Each number is 500 + 50 x the weight over its row's rms, rounded and kept within 0 to 999. Layers, rows and columns count from 0. Numbers have three digits each. The size before them is the row's rms in percent of the matrix's.

# down: layer 3 MLP down (transposed), 256x64, rms 0.197, rows 182-255, columns 32-63
# up: layer 3 MLP up, 256x64, rms 0.387, rows 183-255, columns 32-63
down182 108:482509497524468537460465451547512618570442481529522413444511486477579493492497428545562491445326
up183 101:533474542460500418494448550516578531489531511534497530636530469486511459569493568466413506559531
down183 118:432595495521478563552419550502482509470548403532519450441502510548422509538411400519578554482429
up184 099:430471532548462495469589572472470469460505566467482524530529489562509486485480565477439488467510
down184 092:491439549566518471471412502539563513505537516446501570507501442451548499529531493491440549463514
up185 110:526493461591604490516536601496415504478445489530459522460508568478523483490502552473500509482571
down185 105:562488475555464508557509467524468511519498455533477444314438493525492464505490492487470511513330
up186 102:503489470506452429479510466459495562438466527416604526502580494534505613537505528488516561427472
down186 107:540503529413451536538494483574512455502567451509416469401525566441423466497554476502577543517418
up187 099:464495542503536527487518627372455508533448441400470553443510519450505511545478482542556558466525
down187 086:509484457533473534521477521508451387558449478528511418403522507507551497468521536512556529453510
up188 108:506539476423556573469493491474488470538478510455532554462564565437607592556543494521492424443517
down188 096:478455574522425538644488517516507457483543478500489459458554409489509607465593514442432415463468
up189 102:550568509519459471530509436507561520437482545507540533519552583518429614477453444605538499521563
down189 101:471521568527570511529441561373545472470465577502525550404529443484551440476519478422497552557487
up190 107:460544389560600561509492592441438567569574525511482521443590438460558505523450433561548478556572
down190 103:521483390504548544537518535488402559590499475543454468413596401470577492546465440485549486566437
up191 099:521537528563499527512497603480577522488500395550467467634491492424443508475425540451467549488570
down191 102:431551528517431585457523529526478388572495544570566590562431417459507486527532489520514566473448
up192 082:473515531560544564491411514321443522441490519546520465463519418571427534513591471460542551507512
down192 096:441472565593457482504505422478524487461506484603517504551436452476453446470612532444532484535369
up193 101:497500500475481449521497534475464481511411495449474440514546508497458468532489466530478367540592
down193 096:470548506475485490516407507479463549505528562565441516529515441503399529536508430512476583520360
up194 114:375461539550486451503469454532610449526520465558474455351476571492490479482483485410476523451558
down194 108:497579562526499468486503547456589477478452514505481583520431436561508524517550441402431509476321
up195 114:569547453560543532564487531428383487500458472463451451495595425507504486527418413429525490439541
down195 126:592509546439481531520504481414462497550456490455506497510539511483505541524549540472492506531219
up196 071:503442510456451417558616509546502423495483415535439582489479439437577535515445475593501510516520
down196 072:572528410425516572444468490452459457556568445515485436582553461578469507563405473449573482493509
up197 121:535502475596483447497410416482492464505471500549567536441523516534553503523429578531546438441614
down197 113:594499451500531521513584591548543353543499430465478476561566461381521470503506526482499518499519
up198 087:503502609536449456518502518465472495531507592483449515604530450555559498563508440470481421564513
down198 080:437475493494426558513523505558477508433543498507498531460476446465536520563401428449441446451500
up199 105:577516445541401437513476456463444477500437424419480511517554494573410529545483530499484529421556
down199 106:562457437504533501614459495551432426575460534486499462550468448533568472461563554450461446502491
up200 092:423523502524406481427447429569459503436514483516435500528554510439555506561627578517442518472543
down200 088:379519526499543534466569473515541608407536492498494512408530500469500538434419422481537473487424
up201 111:479512504542409570432538537496482483550408581509445469549533561400536496576507590462502478514545
down201 092:513452526421438508505533473559432383594504449545530456486438595476600472564539556471436453579554
up202 099:482519529602436501508591480476499449512547497544516593528552413495486530522414582422515550400520
down202 106:492533487368422463446576508570433521489368460486537440501501476434503480613525530491510536509548
up203 083:431523543465497480405472546506469662501447478487467535468506550535480467538555538542534474506536
down203 086:557516511473552500536597416467502516509505617562563538535397526435523491443551537497514543452467
up204 090:470514554553540460563655481514542422544520450492571473462504470453641596524468459458457507492523
down204 096:434476506505478535492541621461455520406521494610533514463527483498483494544416522473510600442462
up205 090:412468524507446462454603463458513473504563440455530566467525496410473544412450507487469507415431
down205 103:526598548562469552483413548493478588475442619498439467521585468545455447598536497562566545542553
up206 091:508564522565510433508557628523453544462483489462503544535517466483573505502562520501395429482471
down206 099:523478453426521510478537446479546514544488477462563448495485521516488492546328448533570559479448
up207 107:543479441384626452478536523428512526465456574522555513538560494426448522494429546533512531470494
down207 106:515518570455458508529480527518611441564478443438454529445541476521528520496517532424506493607479
up208 100:469534574453509478476563493466594535493536640502528498541470506502567505436469462525402576433499
down208 103:495500439563481536477580532516487468479504483518501563586522528499503519564477450451626498556529
up209 102:473525515459571556493506516559449485502476505459516526456504486403576493566687521459383494493516
down209 100:487568465587503526518506560422557552454517509468492489595546464575439521532578459508577388509376
up210 101:540559450548470494505533557452480410535607460426434499596507471456573487629436523567458472471430
down210 084:468432559444497480541496524410448453449404491533567442468409579431477536424455489521550559450524
up211 103:563507649502486451450646490515605430530457488436547446500501520442471540498496493424506564492510
down211 090:528481483471541564516459486440462494505630565454492524476447541533651564523501522414530455474494
up212 106:537447461498512434445483443473468507582611518427473493501569511517517528520513558467575529583502
down212 104:511515526430501402572549472515483466598470461512540481400458508533561550406443605460491532477363
up213 093:488421566420461477505559474460513522532491547536553563439462482547440580526389516394520523503533
down213 114:480528443475552440506485464557604409517501477446493461515506423512420590483584566521411530479498
up214 069:456587390578485535454522504389510576493493527575496533541461534527543476569491440578624579574527
down214 080:452465589496497466410340504578530558484478557523443529512433548486537473532480491406384498469454
up215 092:454490497518502467472407553508480545444570564454440518528412537470456563517549505547429449537440
down215 088:641447513532514453451557453467475486557503420491511481503503538504459505462452521495531571505511
up216 111:488573508516552534461555506445406475419560574512394505501471486518521475583530526460492477581562
down216 093:595484511459480497458502490472472462510489435526461440418447437449613544547519503537507511433323
up217 017:537512380484503536555485565621428459472560529497506477500491432470497425561500484534406435500498
down217 013:404544464405512500642521561553520462459499424480571486467492499445498461533504560558494468533454
up218 087:594487429465465533554417601435426521442474497492435498561566485489477533456535445499489435542508
down218 092:450573518459573446474534505461534520623480525487474496452503525592387491423470451492465521515504
up219 097:521490508531552522498501567414492517506468536446526478520529488509569434456527432561556431532599
down219 097:560467430606352536615530608503476500458530531533428528403482477542519535512520523507431534480490
up220 093:516495354468471493494486456477509429534497572449594521559534536546480497567473426484489480465460
down220 086:490484432482429504498476451590473565459534501489492516431531419478503479490545434496457534513394
up221 106:544551527522473510461498511448465590405529524395493605545568555520554491524469441535477403498481
down221 131:472519466511519464499533448545553416517500418530501538437479547415496561469420525449461521487341
up222 093:501505463475550460413526522470509526520554484491409545544579514506449483532496473416515524476416
down222 100:510585477501582547472514553511565418450470474503551479521531465450526469501503501523482515503291
up223 081:521537511519484417538547529456471471478559520532467530447511537511469610484514471562508563416426
down223 087:574519504605412557506434521503547492433504599527466467485519501517415487543592402418581510516561
up224 102:529514621486522450560529514471533464534500525422519619506464537414385458506445568473482450526584
down224 102:544520535499475423483411499444423517526491499492527518382393476543528529516499464587564482547433
up225 091:474561524472532523592480567362511421545530464493467504519430468466564425603534458434413492526493
down225 113:544485492528471495503543410484483488514523521566547530496418567473432507469460520497492468431314
up226 114:568627529472509579566535569536550604418514522484479588514512488516497530550562554443457468449481
down226 108:475557530515597482629516528537583500475532456518516504510600463529462513479484447434582648595527
up227 061:464436423437463515405595498506422463518524486506525572535408475538526579405519459490513446508503
down227 060:466474450529464418540443492463442515511501499516552464369547493383543469548467519536507498476485
up228 130:410478533479418415552512464494592478542534484561511489447508529463631569501540511501399528519563
down228 115:459525581455489507513490577404550491470536439547448557503592481471425512557593520415407454483445
up229 115:554561513461536526472507583573566484438586550439499515552448401465508522530492613447510461428507
down229 111:487553507514485646412578539468562485548530467496582526518489530491470510467421530473616501494564
up230 125:589493458552485415555571494457436512491471500493546462427521510447434505545336496489565521580585
down230 121:522430536429465558435565481502516504443524505563479498500432580523533557436585504586531499391533
up231 108:458522571478530465485444518461496448522531482470503458464547560621515437528480461474387511504543
down231 119:477508524493565550515510512468476462521521456500540539401447555377475463437407465472482492491459
up232 111:559577443585586550443487596455468470522556562538520508614555465577427524537522464500550495545582
down232 110:497573453554571580432538501518484449532532539569535516521391499565607491550513498519482507513542
up233 089:395471448559556493509528514494484496576436468473421635457572552446571465501566616486509417489477
down233 083:400512556459431539503496471567514431515507523579526554481517473502493469466510588495454527379617
up234 094:478575391443509414517548487521549559458516492507526596413508467609527453504469504460459517551491
down234 094:491422556454521524630500474451630473544479417504517510569443503519579553579450514597461519511493
up235 104:453465458466481582465467472427511464439590434503450482535470570429504591498393506506478432493453
down235 114:500435518449423460625468519456507541426538495530494523533459437415481541533555457464619460562339
up236 099:407522481580463398552491559476600496459585488461458575527557476379472508481546443518453512511567
down236 099:424468510488496470507575418476514465547514461497489433483399515490560469504477532399492515515320
up237 109:575474506485511464496688499460470466487501477532492532514554389465530502462557543523459544543536
down237 099:471564563553480505549432581524472453437559485490546607503424545443520579535643546484547532559465
up238 142:539441497442501603462450519545524504522524477553470481524496564509483441472576480490468493494636
down238 134:402536512539436465450518504572489513454488522469463477463540499513479442469515583455376485494494
up239 100:409598449511499581450569536494427440489484427496577514615457558503575550575493549485492552507520
down239 095:503464449451511448511586512471498413485454452484534543364445549447535424471552520536491526512450
up240 095:522580458575525564544479558458439548463484682456520554495519579531537561508471505497474531514504
down240 090:425490436518484523489528494545437473617430491482477493416529443447506471515568468480517517509491
up241 107:414490534434518509501523512515494457513510319470439525480456526486492525515538422433385421437482
down241 107:507603449530574546496524491471617454510561452481516539561466466555489492515533414508469488594460
up242 085:545508473461507522489527582472531562524449506533566461502570515478470482486480591514472448553541
down242 093:493478515530535473542550501516507480511496515530477502569453558545467422591428484491503496546639
up243 012:531537454473601506592511509552511403402494495521455497404470523524522473490499437453443507389476
down243 009:571466441493500500540590522426491431533441542495621416505562508535558503569516442485466500488521
up244 082:382525508417531514457518486470529468541531490442558553480495542472477511514544437554436438599463
down244 078:519511514572511453488563539541537550479510473471484469527484471534540501479518547460536504528498
up245 106:537432488474415528462439505489505516348533541468467533586465456391497557541502485500524411508498
down245 110:506578514550608455468564494513531469606484480485579485417587558549531426484491553538375555486568
up246 086:509555535463591553532453509454454530594556537473445570555534562474565546546517476543579394481500
down246 087:445528458485494494495466522557545514469491533516520482486503507537443456507395440445561463461521
up247 140:492595491426556474576589556486580436491574578505547505558452497553419575580488445552515483540600
down247 126:588383486501575485564466439439504569509548553443549538464431502493605510467519499594504498566539
up248 077:510504559476514464510481581351513545454557578553423573532515457476543473450499478505493527570466
down248 100:482507547510461469522488527631508548507563532589522520493474462553483535535562606483499440474348
up249 101:558608417509499545534402578479461517447490593536532485503534525538565497502523427463487520500522
down249 094:450529519506520559521452542548463488630431463483532546576523509531597465497611397457556544497508
up250 101:486464362486483380563529446486597491483521450500514471514519485480473490478603511461464482382515
down250 093:509584542459467500468447492476519501486430480469458565498508527512553500524423616477461524578596
up251 112:453442549494482524550530547555502520472551515436412461524519612437507529457501495339467496509478
down251 096:533434400464565528505517482408478545559426558439535511515516602562443558603503529485435434598514
up252 110:572428510351540587427476468506466476456551494482547513505506526544495431393536475474393415465461
down252 099:506472556517588455461558474464513523462488421543485590480520585484434560458500498542481400545569
up253 099:514495514454655506529512527489414452543532582571547537509614568456408555445456516466546501458525
down253 096:454512519452475517480544546508513475494452538484508486407433519535517507530510470489542516468398
up254 087:410481475598538466566501546534518571469521498528488492449500436494481512544464539447511512546500
down254 082:549516533556522487602586511460492509549490419535483521424564458473473515502540506574537510465441
up255 094:457517463442505471526504534416504519517482578449539553540561513491556467519493597519505434579535
down255 111:518465554484426519561583528504542490493467458516480519487544481520669491531514532513497437438458